config.yaml
n_layer: 13
d_model: 192
n_head: 6
n_kv_head: 6
norm_place: "pre"
norm_eps: 1e-06
qk_norm: false
attn_scale: 0.177
init: "uniform"
init_std_qkv: 0.0293
init_std_down: 0.0
optimizer: "muon_variant"
lr_mult_down: 1.5
schedule: "cos"
steps: 6086
Each number is 128 + 24 x the weight over its row's rms, rounded and kept within 0 to 255. Layers, rows and columns count from 0. Numbers have three digits each. The size before them is the row's rms in percent of the matrix's.

# layer 10 MLP up, 384x192, rms 0.0975, rows 72-108, columns 0-191
097:149108145114091151143113138111115156161135148099146142103103109141119125090146093155125097097114119127121122104143124150134093139183124124138107097116187116091051109121116160085111125094111097103138153127132134106145099129164147110121118117108137115121132172153174179087128114128147205132110154148116155130098103117048142179123137088137154132155143127139151112093134139144114113156182140124132145122149125114127124106117166115101124111096125146127181173101111157114128122129121137135108165108133119104127148141103141130141147133153152115136146139100124146127124101126131083084
096:070120099168147066138109110153137146154100127109114144158187135159119142142103159138128132185135137172136140134137152123164170061105116155128146100154160150116151118126074141162149168113098106145108112124161157129152144149120163109147104152120142120129111136141122175104140154103132176121133077132110110126112104099136151119111141103150103138146116147092127130098113117163083126147106105105154105119127137092109123127152133105133114104137081145134118108107120116121104146121127106117162099123154137145166132118152164127104152110116103086132138108159129104154123158154194138100
094:136092120139101102124100084128104132090112128134115141120149123091115144132130126147100136141099158144088088153144122156151110097111131106154139124133146115146144152168143132149159111089123146082072158141109178102122107099104169140130111134113179126132155112117136111184108113150101132075113143131122174105107139171129102141107130117091137165163177122155155172122136114099087134138112140115119147087175133151098133135092135119150145189113099166146117099122134145146143112105139143129122150144099142104112160105112141168125100129148097118116119124152123107107171114110172085153
100:123103123139149111101131107166113137121151155136145157148116147132134179084111109132137134112179130107147123148180114089113128141131129107130124144082121146127125120136125135116133137137139126144124103121119147103049143123134141099155107126111139166172108125082122113134160106135048148144167119115143144075141113117164141092137097137133077099106137075155162135141100099131147147147091172113130098119151149112115123153122134145104127132103141175112123099087089181132072125146155163086126116140166139162123156093113123161155122108122108152137127149157126088152124125135132103139
099:146151120174142112097106114126132131148099137163101107092166115178138120084114139147110156131103164136089153121084123168132073136103141122130124112103081129136079149129121082111091171143112147130151103133107150108104124181111155105128096147137091139117157145125156128122112107127136144110143132109122124114123150152132155131092175146112149120166145124133134154109127132168148121121125175096130101126142155094118139149148131082110167113109107180103114140125159142137149132111152105127141119094115144193099130110162138111189102133115149149143066099118103174112121121126108110132
102:105118152109114130134144111105135139142112082152135123129116142125106131135142168118176103133082100101130146101123104120141110154175161143104142174133136087107158163125107125146122156154114149149165141131130102146168174155111128095107149155137174127134133155147134080151123101128090118134082139128150122164088079159128088117115135147141153112084153115107091190153101135161085132154115158120154129130122161115142151126135125103118123116100120101127123145147135119052164122103096154098122116138115102137095178115106096122093102174126131132092144120153133127151129102103135156108
097:119109107145128115147093117172183138169112163142097116120204125163115124155111146130123102106103117104125121133136123079130138123109162134109084116135103162124125131167124169126134151146165097134120115125122136130115103151090100121094118079136107165124151128135108087140103101147151101111165081117138161116108091114125126116131176122155171152121117176104086105142132167173129125138122158131144149166143139147132091119115138154119124115107136116139126096101154134146128111189113100119148114149103092139137086134140100114148158077092105133111121142141133084128154131139107185114
095:189143102171150118142165102131108093157089084133136147124125081158159118144128134109081128149095146114151131115107139137085136146127148149153092101094126132107149158074082153132144147086144122092146121110183108124148122124174126143084186157107110165126103117116170072118107134133143139153137163134129161141151124106104138148102146138120122118119123139153126110145142152118136149182130164136136133109109136097101123142138102090154107130110126141145077114115123150138114159115116089110127120133148151158148130124163140142112109157149076093157124132085117113156099156147121141096
100:157161064096154126092145106104110114145096105120150130129149122135110155127111138090154171138121121123157101148102140131154163111131110114136112128160130157160101093064078181082125151131092122134108136149126122155092168111128184136114161107086164125086125163146089149143150108116153134171133094130122123168144129144113134131148089141102143127115129138119109130145141139089126119143146155132130150106120133120089101108143124081152158141120149149127095125111150146155141136127100131096157118176087114179132119125093111151152132099127144127090141185106112130132135101166101143116
099:091153108111131154182097115111087152126140101108090124088158132078131172152154166157151128139130147114154129110146154103141156124126141136102109143130151145191145125138111101152141107133143126101073140129155078132125147160131134145121120122106144117132086141110107105107104126070158172101134136142170154166102109126132127089098058130152142140122135073123113128133145131101145122096126141134125148106169145112125159174145105150109150142116136154161133157127098142118143149123129140125165146114115086128088085120135135169161128113145149133120143104079126153085112112125140113088
100:113137157100118141100141142096162127146120124134105137164182132110139136117154165133097122140132131087069102113146131116180075121162156160105129095112167135118112077130132144145135093152180103170183143095126118178136115127115112121123131142107130148130152136159136137115125129136139100153141110103125137125136160118126120123122098113092157094127097151114110136054118162109149127138159111140080072109137106148094132132121112093135143137186137097148079145114144136111166139101117148108121122099115128135088133091129114164095160163090121109114121116139137094139154147133137158101
099:149130140120160127133145115146124173143128154154166124136118160126123144104135135182169093126143149132131125108125128145142111082156133110131114121151094110152116132121116087129116098147171091083092101120098094130122162145080111103121079114123156129141154125114132139169108085167103111130149137124143134122122142143128110108114128104127131124140152107102150135136139130112125129149132206143124134139099126143114118136120121130091078137108164145161112214155143126097098135115102113093139165135110123169107118065136157104117162133159122078146167142142107103137117095069116175128
096:096144131132111136138138151138111133133136165149136119104175166124106134098166133142140137136105104127126107098164088143160145140166156120087159153150113115128110117089185137158130166134147146146120136083145162081153132132155121161120116120132130144163119151142150096117088141162119113103134173130133138111123111068113121101119172154131127122113172137132141152146147129064129093113098141077135122123136099111111142147158124122116085104107105128131092176100156118107116138130143170140103123143159117152106097109134082103096174106163104112109099113094102108180160134093135110129
106:152137086102145116131139143113113101134118088166088089147127143105148116124178092130114104099126133170126099156127136140142150130162128089162108126119084129045116094095145136127153143110109132191105095162141082137130097156152173140134109158182119157135135108133141132105115134136161116143132151157138138170148108175101128142119087114124174109135124132118154114143109165110129123119135136123089083122074144170122145109157176118110139133123076131152131146116120152131141155116108125116087117149125136105105163097102100123146112148108109148129161151106093156105136117138148125121
099:081133121163137114147155136098175124102105142113104115104137130181134141113096128158154115186125174122103099143190107109141105105104121122109090139205123151150153138112138138102117080157177110122169148157104128113101155128113122108116110132131133131131099131144138132085113144127125162161100115141121138094131134106116139136099135112126148086107109121128155179143140108093140091080138144090154124153130123104110090141162131121176132160115109125154089136102131150105134110157123161151139133131100091083130099111144174144131119138104108154151163130099129142142152113157141086113
094:099170144132117132078109121131087122121160142141180146140122135110124127130132124127101093133124150138108137056163095090120136105134128147105146146111149161141152136144129127110165167131124115162173147129097121194150134110126090132133107110106123151059132146107155120085126100138166072133146105102128127153108129119141140122116127136142134116132173136138153124131092123116137132108135165153189127160155128108111134143149088118105082138082075174172125140096109087169125120136138138151126091115091120090114124097170128164130116146149096094129118126125153145136115113111146140117
099:131129142153109140124119081120105169136108074153149099106185127123118142079099202155152128084108123148127121107142138092153115098107174126160152152149111153110131158105128105101088157126100125104159134136143134156131113149132159108112134091141171146130098151122150140127109137184146098153147137103162152133130182151166131131109135118077113147147122144129108107112137141126111141136164120131132124109149174127107124125097140159123125158153119142093093099152129137143064136102124123113120131181153142129119096129091126130120105123114162103163106133106152113117065148164110112122
099:156111105132127153156115134133146142135105112146141117144143153163096130101087166151110150138108102112147127160072167138098181143108144078140125132122167119155108114139101114124124125144113124154120141138118073111135142166152158079150159136129177125118117118127152124159111105147123141111098182131137090155097126157160141116078177127109111117090148103113134146125103152156127079119140131063140152156134121143095147110126094128160123155084103150101132098083114108129120122109107140114118112151142120117177116153118165117097115118142163178137101097115120115172142140129120076129
102:124139109119130131123126138079105125139107121095149117161066195166146120145125138142124110139132116135108090105114130118133137140107138148107104091136150108121106164137087111126107158131124121155101122101130143101130120145130140066154122174116135135094137133166114122125120136154161064130108128180116079128125142162087131123099173163127112139180142146086140119139165100098140169118148150160125143110112133114119144130127089152116091156138136153137137113096151105096120116129103139119162125124141153071196145101118107138125095167147160161163136147091122109166111145120114162142
105:119105106145120099140092083133130125152087123128142160127122120114150161138137143110111143156116167113104154124152126150106166170104084126139125132150121145140180161141112151151143116139109067123114139115120089117111131159123112160107135167143147139145135135134065110097107121135137168154175137138120140133191116147135107135124135106097163108074127085134151114138138100117148199118144148113146109125108153116085085093127138131132101131124128112117113146154094153100123125122135204107119143158143156152074130145119137129190132108114138135126112121133137067120090120097110136143
095:123119125098130152126136105083178100137141089113139142149161103126171110129138140169133109087122093085126111123123154125157148108169130133112097122138152159165134121143184105097138150124165151112143114141122112105127112110095085143109114111140138134140114140123177122142086161118116130100137098146104083063134135183125092150142132131155128136177159152155114117124099127135152121139129126131089140152090147125086104132156096121121105142136106130117081145066167149101097141141126089125146145124140119099100157116132142179176146130129125125146152145097103136180126105094143110154
100:147172128098151122121163126113156122163129117153148100134124140119086102152125172116144115138102128140149140089136130121156135141145169119123109113132139169119149112092139118123125143163102098131130119176174133134120128136153144102120100120160140162105131145106115121109149085108073103174110112097080128134131146110144155125126123140139203162137164144098126134143092098124139087146112104128137111095093169175122143083133175107149128110120094091152098133128148177136102154149095137115153122094126120129123180112102148141106107144108116118120114101143076155170115118170131139080
091:113117141091104114139121104133140165178133124155095116145181115123137102108112139106087140110147138093088087128104108129103145128100125114150126083113153114118114201153123134110103143137172119133112130118167118083128083109106111169111139110111146126158139100112148130127124164126141132132103097115111115149125139134106140112134163145090117135120104184072121185158160098139102146139147104128112107103137136112139154153146134141159092120111124132118137112147162144183137143091130138099140149149134112097110107147156161170136142123095111128102155157163160174119118105059097137156
100:119116098128144133133156106140136150089165116153113127150071096134144120102133126143120098130137148115082141132119135081113120091129091131107108133137177173138130132118131111158125138143107093134124118074143147124119153090173142176104171103138063128136150147165203126101095146123140156099117117135134151137117177136114141121101160167134110125136139135154089139127147092134135122169119108143092129096151171116121123121112137143088160094078117144082109161119127104155086134121123137127113141148151116087116113113100162138122153092161124109133181106103119148156141162151128120128
097:135175090090116149122136098112145127078131151106101165112172123132122124164111169133168121136117141114165103121166112103126151120128108111120114129126119138106136132123120174133141130095151135156109140159083087148176080094106122116072118179114086148111129116106154152144060124153138162170128141109117120145103121138165099164147137137080132154111112151133100111165181099103132120110134111135121116119114117135130131116104146137110185146113162103125124137111173121122133101116116182128133139133096079087144093145137117119134149137094106161109162162139121133113137123137151157109
098:108118138143097093157126123116096136111124126131138171133146162101105123110100106122121090093074123194117120148111136078124133082151142171152127165114144126139077131127105125164141131093160107120130107118075111135138164118130137156136101112139116171137163104134173120151118133093094172105114101135084120113140085087135142122158105101140155097116114142149106124105126135152124122110135148152150124105165110141062126150138162133110124108108150122149135144123143136139094131121130163139120130149106160138099161154135171139144079163129134112123127111120110118093068117166100182153
104:144134116175131102109122127129143131152151105130113126135111143130102116096080113124158126145137108082137114128105137096143104091128172163142140137168110102163113099089144102150119131129152158143115097123115144121145135166130122144127129114205183135160096202132140124125115128108123177172129102119151102104121114145159128174136103103149121104132087112125117136136095159139100121153150133107112133112121096113121121113109063134145113108099167140105107114123110100100104137112119107082149173099142126093168173117119170113158137171159118120110093158127096137120121096155143094136
093:119128140199123050138136076122111110128141165142110129125129137140134134095103119152101144144147137102118133087087150133106130132176091163180153117086139147139119127123143143110136128119159172102154099099129117100149143158142138149131113144124081145130119133103117119154119127110129146113147092133120122124060102130159134133132160127092121074144132121175086149130158133087191143146159147150140117150127158142139139143137164134098132143128117122159106076126155095114150150128112152144091121119097129124168149116076161152082137121121135109117128124104138111102152078131117110141
098:175116124126151147103136135085089180162099128155120122141111135100155097154120158148129104117129141108117111110123163115131163166146128139146116131137156131107110122109122115129117146131092112152125124121140113122128186091136159155091092139148123104124142145119164135163097150135115127149122147101150107105105091099101115110143132115074137117106135119099129127122098131104152137099128141165095093117146108096155128131157169127116124146113151147126174149111079107157125166101123190142083162168097114089125092097137118156136092140144090191169124128135134059126132109099160124117
100:091086184149153084122123140159144096146102109107124104114153153142106104124092109156148124152099093137125113118133132098130147080155140124148140107142151108151146124101141103131157149168149122161088093127111115094148133111110090111145112106146128180164136151145156139153118153160120133175159151096113124141087149111137135127118154160130122133197169136159088125118145131141087110135154148125097105148113077158125149123149119141126114157116179134117092140112150135124133095100109128125169090103135107120137111123114165083121130157130118107110146116119132128146057101172118136093
102:149123102136100158146122121070152093077126090136118131144122115136144105102133118140081114168072111108130154164128117102137083161135136132132110119123093135138124068119123191158139129124155133090171125134109057164132142129150165060140152131116124098130128119155169099101134146113105070154123145146109126126125124101107127118138141091173138142109151161124142170112123147159117109136113159114152079096167123107106139136154121123123131090149142162109136123128112123091185129105125142104099091119139129138098112101142119130133131154132125116128132131148160114138095158158108149151
101:131115111160110133130132152110123128094116106102106156137130130116119141121162092099107129115144096169131101105153158111114125126159155120150180147136104153125111173108128155125103133086058127128164105130163114102075102140133149139142081079103152141130135132134158149133131162094122142088127157126151133146112116159094114173136130162135167088096154131159149116131127133090141130120150145112116116125072131105132109166099110125144123135146153147138137110091155131120144134092137118097136097126052140180153151116134140127145160093150107185119119156123136107140190099114111107108
099:103130089114117122122089111107159158128124163102109147111213117125109157108103147127147143127127106145116177149112109121147117110164104119141098099117151131144104135151142113123140142140114106105166124098158122113134133170134171128122173106142118159078134159154119096108108116116124095102100097143099136110118191114152140162153152112114143074136151139130097136140116115151129084163156136108187156101116139132156141144112139168130175120153121131137138140162158108077074104099112115113147164128112098108169129178100084135130150138129144128095102142125130141124121151141117121100
098:124145124094167160145096160071134142139121130149101094124130144150144114103112100131117137137144105180115127139125120114179117147136130137127122077151163107109088155101171153124106112141141114116165105123167141090104144179133116114108165104125093116117137143112105128116115172108083138153118124111102125129119186089118126145161127100109127129071132162152145167149138131138165134160111103132094131121108142118117151089138152144131066153123181084129128133155110154148092116125119171127147101116140149199141108116129126141125089182116133119135100116129094089140115113125145139126
109:160112107144181129149158138132118109113079121161109077117110143105097111103144162151140158133116159171136143105127158120132150117120111088136113143149126099168085120137129108129135149124119135131124169098126118104083129119124143151119114114135104134125135114143149166143114116102166103176125100180121115113136184168136161130102134139049122109119121114091159075112111086133144118112078111143149132160115173095115158131155128149094126127116098117149171148138118140133114089103118133108108118108134137103129115158139155142175142099134149176083114118141144165163135107148111150093
096:195117159139125121169107143112140107143123122114092141127172142122158126112120145165084172129154113135128119141157131141151102152184131116145108131140154098142186141129103160128147162106160101137119129113119142110128132080077138087132156149087097140118113154102134148118130127118137089166135128123158111131122112136138156103140119073131100134101113129098128164093128112142114140106138126162093102094134159166094141075104133117089124117117113122146110153104123106112189170102119114142167079115130127125127109132123113167102135172072145118114119088134106133153119154121179109132
096:125139127134123046139143128121134139185136120122116147116179146128141159125091110141112108176140138100107134141095123091145145138147132152149086155125104114080117121174116130136092180128117142168103170089155142137135127163121118110100086200132121100138144119129157133128116115143076139122121129150142133108163086108103132183149109103138166144150091134118118162186118137143127160146129104161156103103112109149112151151136143121110149099130121152116157119087118082143152093119126129103139072135140119134147132093130151147136123115155067127112150104126122136109123126148149116116
# layer 10 MLP down (transposed), 384x192, rms 0.08, rows 72-107, columns 0-191
100:109148135124147132143105083132114111095072121126135147131093130130136131169107139122116123151136137180143158147120114091112101164079098100133109109170147104124067103155093136132124127127151105128133129114164148124139151115144102162161179153143121094151096167090113153108099133143164126152116171149156149121082164139136161105121180135098129119137129123114135114140150129118160165110079100149115125104172131108095109119114149152107110105091122096175124124145152114156133153091092116132139162108113098094131151152129133130123101170162112145111146104135125122121165159148105077114
098:133131154123110162127112135150160143141149085120112170124102138143142128129128129086125102126078087098144137116170132120111138162136110106163154104083109136131153104117167123109204137176149111121114101099126096100137094128144150132150128126133099125107100148176100120154127134154152116136145103117115135131100112140090132124131123110112149092147089119090100099161107137118146135144141144126151161145175134118193143172192114105171117101103122148112154160167124119155130104094134092142120103112117082160136145137149114116096122156115163114093095151114110135138105152088114114157
091:076121131103158118164113153100111142126116109159147122112109109160096129153117117127148147117101075124139139115079155079135158138126120139113119154106142124146124117127108134135115119156104121167137097150098104182125173117157121121161098129162104145159161161088168143101146126112103106153134138126135155127141132085136105134143109138106169136106143154143148143171147105106095123113166136123154176118127137096165084126087127100134107086089132136143120101118067128129166144124124150096093182095110112159116109107148130173137107151140162164110133111144173081134132120123097135145
097:139122111128156111124146153102080110144153126191162122126092133151135131141096101108120100122111148166105142167143157137113144099086160152140122120168138116128137120110166116096106113092112122076098146115136148113084174124112095133107102129109115149135141108102123154118139146118101049136148112119116128118116154155127103083182157156113145125129123106126089120117131137131090194138104092144182190141166087150120104098130136133144104159125137151118133143118181129120081141132138136138136177136114135157158139101138124117114115118124143147139159146140102132116147080148115142111
098:165116142103151146132124102154113125146116124137147127108120126129098137107135110191137093107125173113135105140133159125090098135112128129072145149143168139098119128127158160107133136126093157107119120141158097168099129117136132101140141152129112163152109103144147124124161150143110119139121178129128102105124125110151150116089115151125135136100163117125137147128153105172122117108121087140099140151102082160096156105149124139064093129179137080117112112099158104116168139132100149110136145134131127174161190122060110131128108171120131113161075138128131115075151120122164115167
105:143114137159125140154142115128118120132089142128116123140132114132116157154114124115161123178144084153141114136144118136160116152133150159133160131120149149110119189146145118149062083124142137147132098072137158126141122085139135108084133120121141105115129117147119124158133158153108147103106122160138158180127078118145122100151127101107111077139143100110118124129131115085128102123109114081093108121125142123113128092146080163123116139105116163123130144142137177100163138099125170168169152133085183137145107126120090186098143128084099105110153134151137115108144083157166116118
100:136108129143054146129133145119121151161075134127123105126114132128120155139134132138090102131159116168152123070118148149100132111109104095158111092165144133145134158132129077120083150133165098126128175123135159162113119177116145155117117103119170159140155107143101131150166130133091173130123174113159101172142136110114124105119122127151146131160106131123136132136101109111078127149159172108093136095101098126132095130092122095100168113099100146094139109134105148143146137108115163123134083139151100159112153152151142128117146122143130125078123109166115086130139140115167140166
109:105118115116140082126150142115110103135127119162140167149165008094120109133157145120097110143147118115124097131092095115103143118094125129138139171120112131118153145130114145105093107102127109120126161064148145082125142134102142153122121124138171104100160111122147093129181174119141103129173141120139127141129130126149164165172173152177133152133114126135101150129121109102151147139140120135128124132121122131097116133133137123112112134104154136138104127186093153161144165121108058137102161154137118137118119157121121123152125108123139128127122139161120135145073136076138126116
108:115097141124140077146147108131119139109116126074114108109120079141105159109140121131116100157136098101071097114151097125173074151107113127170131126131089152129103121134105124123107174124158132086177176122116146137141118108147140131100092121176120116125121117177143188151128139099122167166094090145099102110124134103110135104144138124123127144146130126156118127131116119122141118103120170112124154110089184169129154075136134099151114138127145120138146130157108159108098132172143144111132153171111148127135163091134130115136167151115112147124119129110172173165120106154095131139
098:123115129116111118145118146100127133161120139140173142141105138113151160127095153117108161108164082130115128117086086145128143147114115143124103166153147167177128150134148123125110054154143131096115110111151085123159136123135127204090111132150136133123109089146141169143156163206094149152125146098156135126090100127135118125081159100116142121108160113098113113122118094106121147135132144157104085141101142106153148092155155122114114081129143138160112112144149105118111133168148114147112107079110124087125122117126136142150150132107139098153110146133167113097141090139157101112
099:131150171110152162103128097127100164184089134098125135133070081119156134078144152123134108137133137122103134130119126112090122115105162133141096128106143091147123109127121096089158091125135127150185149152135087150118143120159114106134127158152132137117121124151125106189122166141136094110121127135107142157147114140106128128113092107090118172130124125157161128078141119123118084128119111110128161146096112111150157117133184129128136126160148157138117126126103110080211190116145102138120132132147100096122105131123148086135137136117108131124121094125163091125138159160159141143
103:092175125128149101137142121137130116153144141130136140125148144112140150117089124138165143133148133125127123073108102157132147166145113090147149117113121119115118119167164154115129134138141137114160097137108111098123110092111147094134104123077160097154134098089121144134116110158118125123101132156141098138086160164114130114105045107111156166144120119132142155148139150097076126119122136091154099129103131168127141118132177080123114123129144111144120170160137124136201073139109129128159136189126141150142082120100162154181077139136108132126130126131090113116094137126151127136
096:136142125073105178114115128101118141148107114122109123128144143095173125137115128137141101153089187135160135131069138101103150076147107121138109161126143163108133139167136100160148092109108133087126125117084141132100140119125134163131118125132094095142082117154129120136137129082114115149151099115137111102117114125149118156159162098138120127172087149146109072173100110198134133104137157125164120132152126153126183126133120121130118105135134140123144134156119154123115133107099108123126141133138128159109166123158106111169070159110115185124153110143176155133097149114102107119
101:108130162134167144113132158099136117137159137111102119137120145077125137107134142110151141146123181140109150107112146217110122168130135130160164127145120142131117116145118127107120113130123139118136143104100138157088098162102084121153138105120100128159146118122137118150123174138108118123122116129118119073156082093105144125119159136120098149158152107138102143130083177142157120126111108116106116129116110093130118130095129097118140118120175146100123089182100111170074130125116137132102102116097110154169173090111162161125096129135109123143176194144090124114102142154131150115
101:131115136105124142097134138144126132126137126130107125140110137129129134172146105128121123129132135110136089137091171134106140130122122114137154115118125099108105144120151137117150141095111158126103159143112148129201122144109128037079136110150096140096128119092107122120148085121134088155112168142181162131149101105108125141117104124120116129177127130143100155126143155144139091150158149196098144141110127112145124144104150093136143119138139140117151154152141117133057110160139095142096162107101156138097091137123160119149158077135190144126146079144069123103121122116130137159
094:117145148140139175124112143166153140123103100105132120103136116169139099116167134130128091132130132146147073143149121173136137151158122139120109136117150161104164069112157103120145121143132114142113185163089128111118106153122162119156105117101091130154132171136128131131068079056137108116153116127106104123106140147102127109169123122132115140134151110173103110129131113154118130125133156131146079155145117158156125111150164147138125123116131141136131115124155139120135090132085127155127087120110122143121077130146096144136069107144131097137098129038126161130138113143165139166
102:134138128098132143126142103085151126154130128132132146118118056138125123124151117122162148107159161175124099102114147119137147134136119127131116142118092085116109134136147178122111119112113105151169116130123143120132128130137121167136137144169185107135120123127222131114102156114130103131113148163081123166128145151119097142141134114146125121079117117126121169118106137165142116128163137151165111143128119129086130120111099136135153108138096152141092118145162140081125113142112084112084090097130135142162133103126113127121100146136126129153088101114145163137020134146156168135
104:134101146133081113132132123119092152149091097151108108093151114137138128130120091150151066092133113146112198096133069114102080117142139145121121135122162137139152117125135144095110116130120143094112140188123111145085122124145118147138195111156110158149142110160115122111115156074133100178095108177131155160132101100135115117132183131158146127176110138156117147084105085142141148154097124120129096151125161159126139122119134163133141152125162110153160148123146105135099111133102163100113144092139103128161163145122105112160119121113136109100126144139119112152109117119138108114
098:108091121137090130104159085129112141138133089157149155143141092167137132128133092122115113129113130125121141148130152077145136114181111149139106132176133154167144163148099127105148123093086154133135186119129123140133112120100140141085157132156149132087122158116104185085103156151111133071105147094155124139124190157151091108138088120118141123139152115140149128115105124121120158137132165139119165130172101090148103147099103122125146153111136078150100094101171120134105119118161111164113153147111127137098088154131167115136141091110088108144124144162118129123152115128138103138
099:140117100093141112129143146128172115120098092114171096162116155148143136124130122101143134119153105164103113131134109114101112075139140130185099119167134161142153131141156152078081155109124163148120130102122117159124121140152120111171112164122148136116102123125124130121100111158147118128154157132141144128138108140119141050137056114095115093103078133121141143120114083093164128168135100122158144149116135148156136160172138132132089122136159080099140139140112129115142138122141127140172118136119181141095117084144138177158080116133148091150097129142098123149128114138153133131
093:106124103097155188102102114168119138118131139160142160092141108083104104172144141141152137072145163137129128161119113103124124093138117132108152131110138127109089113060138113113138111116144102106172118146097145111140109154133145137120118082130168117090094173087116166097145098137095114128119136166131144122121125169111161146115136129114179091108100118133133078166139162162101123119146095120130128119116159134123161136092149153098133172136168138107165148102139110125156121118134129136156153143130114144098123115150142093099170129165124162122117118172151128124093134116146087115
111:145106101094114137119114172082125168121152110109103103108105112152135141167162119100101100116087163155111159161165133133121139121101180098117133133135148163135164153155132143128145107127152093103115121127130129141128121106137112102086160124110113138135161139132139098112111110168120119107109065082112148118146165127116113151102117100105101126109130144129121097138174118144113154120130138143181180142150154188158119129111134079125116088113113136116158147115156133122156145133144181116121119119057119135132119132078115144112139122133146134135140130115104124132190120089131194140
088:155100117128138115092071122113107126126134143092096133131181155110122109122087119133081093109141129116174134135127130133159107149115141103113115153144097164115139103111089128191169131117125113127143122079130128164132183164138119133149098131088073146114098152143112141126132118144110122150154130177114172164082151145131144131132112108099124093117151086149147139150127136146105119156087086099143154148123132151114119113120185140138145157149107125106104111139153087090088150117111111147114118142118152111133182132155112161137139121139135157160101131149118118101129172169107163123
101:111106102156122134127137110111159115115133128064135110114131120149102092108141099111139161100105091142125157150126142174154110156088101115109096116108142157088121114155159137107132098126117107129113128117156151156124161123126146152118114117121143073099120081155140123111165133112147142161122159145136122131172116179108159151134102167194114111144146126150108141140112155094116124147110043124136111102120138173147108148127092157159111140086122121092101139106130114138113123130103158157159102141092107166135128136135153150135148090132161109107124079136112141122173148169138134168
094:086082129117136153117135120133167128119156096133137117111104162103124123106119163123102118140165134129112126132137150119119142126126098163128137120103160120168181159133082139154103081158132110138098149093167092122096158150157143128145156101116115156166114120126121130123134144093117132104124124102187132165125134080162122143142106141156133113142151139127120118143143125176083115123093089134097114144157108094111107101152115110158129112178154137090109122135120091140100167197139180097113112159148145146131099172101131105124126114155094096133110148118113124177145117142088108099
102:149123094144140043110117147139116131142089114145108127154093124125140152129161135114112173125146120085170102159146126148161103152142097113110140110155139112145170139123127135132107128133113142107142173120170141121118132131165128197167136101161161130127141126122150110095142118131132064074123140148116134126118148150084175123117121142134139108175138088093148109128115169109152166150146182092125122140114136112125115079147096137135113148138116109117147153108144099120103100147125089136092131131161138124125106113078096118163104089137114135116121109110163128163141137082120098132
097:134142148168088087100142139117144138184146132121124132108071127142112094131124141112166129124162148129116097093170098116119144135123148129091106125163112129151137118099145091164141113108126119158099129112125137123110150144152101171167124107122137104149145128089147151156160078102134106148140117075086125134135143128113111070130172136113125153084122141138140174130132157129120141116105132102143180115105162138115133111137100127118109096155165122141110113134160114152137102134093142118092102162160150093174128149135149173095128131115086115152162089129128146096104122084182125159
092:185177151100114152135127166123125116144121092083134091089107132133118091159148133104131147126050078152107107123097120147101113117082138116149136119115110105113095132135099130132115131113151125129095109135115153131181131095121154121138138095120130149146150105097095120119117133138133110155111160132108135141154158129143111131106154163121124160131158158171127104152127116101099122133142150150129141159112168134104115104131119094178095132105172143113200157132091134134084164119172118138115155115150111149132116111099118173162142167123116104114134134151131125097168136085135144090
099:101148135144121134117096149139136151116111123145129147123062161117128123128125106095150135126174122128154144125077125108108113106120121114126128152137104107162118155140099084112138134160113099150128152148157119146154116138092104160086126110129105140072170145113206113140119089113123151121126128097151160124102142123089124099150094104134131128109122142113134159168134133162096147130104127148163179117150095106185137164111122133161167146174135141117123133096143168051110135122121153118117087175092130158129128132090134131091120122158109099139109115122144113128177129101136151120
100:148135120126115090134116136138133134127141126135144137084121142113115095153104123112135145104124120097147103176093158128134129143098081087111124092093144134151132137093130146110108113110151144116117109128160155130137111135087130091174138108174176119153159119132080131116139105138139182121105148107118183114126112154152155112139123103124141141130120141127128144136109121148138084114100125133065201082132147142130185163125169120128147127115108150191127131160123132133095114174108087118120125096126161108123163151137062119171096120133168124110119091140130125111140141122163092146
107:111134108159113158130116118125105125108133146117120098151141087112158114120114123117119129088151110114131125097153180095088116116120159134144118122127144148158098134148067083103073113145146140113160126131144121149137132143086161092123092143124133125125102171109122148108108124148130116149153109145138171147136155091141089150159156138148071144166160112127101143151160126140134133088171155136123094130113110150136114075126135110103111145123138136128115131128128093114218162125152141106122111153182141164096145150129120139109086158132132108123168143149116091149160092140092138089
095:164166140105079138126101136134152139135098143126105109153100173147108166086105118105075159103101112166124097119093159123117135133114118119120141182119073134156124150126108068096108129129111135134134126116144118094124095149131093145142100107130131122101125130123122115130171166138129173140158141142133105126181108154115110132158138118155092100152147143129115118097143106134132122147133181137122136112133107156183122111154108152153117143166156120116086176163108140125088115155127098127091118110147119136116069122137151109106132071142102150125137153108099139155177152148133163141
093:160132151088121108128126159148105123127105149084079092121073106144117141103158128085102150134138134082122159072102159096143157096147108119141132171118165177156144148162110133148129182130160134139131116105117167092124148161126132133071048108110130129158107120102142141190139111117112094147150169142144128121114089166135132122104144135101123152138113128111163145103144118087151133126116134150134121093129092173121136093115141157124108113147127118144093118150157137133096092107112126143163119112148137117140125105137125146166182124132118126135118124128120144110117164155148120103
098:120107195153138144131087107186165140110131107164149086118151101150160153100144077110137144141106095125131139139117075161135144142136158119131064112135142132121135125138140117113107143163145128145141106115117097082118092130108097133104117120114123160138137142125111136146091091129102165082141122139141188157116139145132083144147170115128131184119120119146141123119122150127161155118109126105107103148121161154160109156115114115121097149153108126121126161137109128114162116101092093138119128119131082134149123135160108170077111108101116114164113093181084156129143163115145131143
107:149109087143144101155153132108136113125147104156099100115130096095096130106079127104133104161138155122077149137138137147131134098115122123161126142086128085134095149138113116103118121109117162142107137105114171089091156071160113151095105118148121105107130127160110100152094090126137154114119163123141137160138161138144130114167108155180126120106111133122135162106189144126131148154115140109185129142148130122082175106147130137138165124149143139163140160155133158130195116116130156134113140132165101144139156126096117135133126091116114109108133105091146101135079099156157081141
095:160164137091158151104104132154153143118074141104150126184148098164138139129137159146166101134149136126090123114110167128068101143117116083133124130136145116169134141148147128115137103153104117159117112099095099113135124116119131094114096134146104116115143111087074166157123112107088058148123139119132151134108115144106096128125175109138115148123151133124117117126118159156154159150174111137175165079116095095140134119144144153146130132149099082094169109091145114112165159107125153121086114127113134111121147108153139122127162107128143117120109164125139126153176150104146107100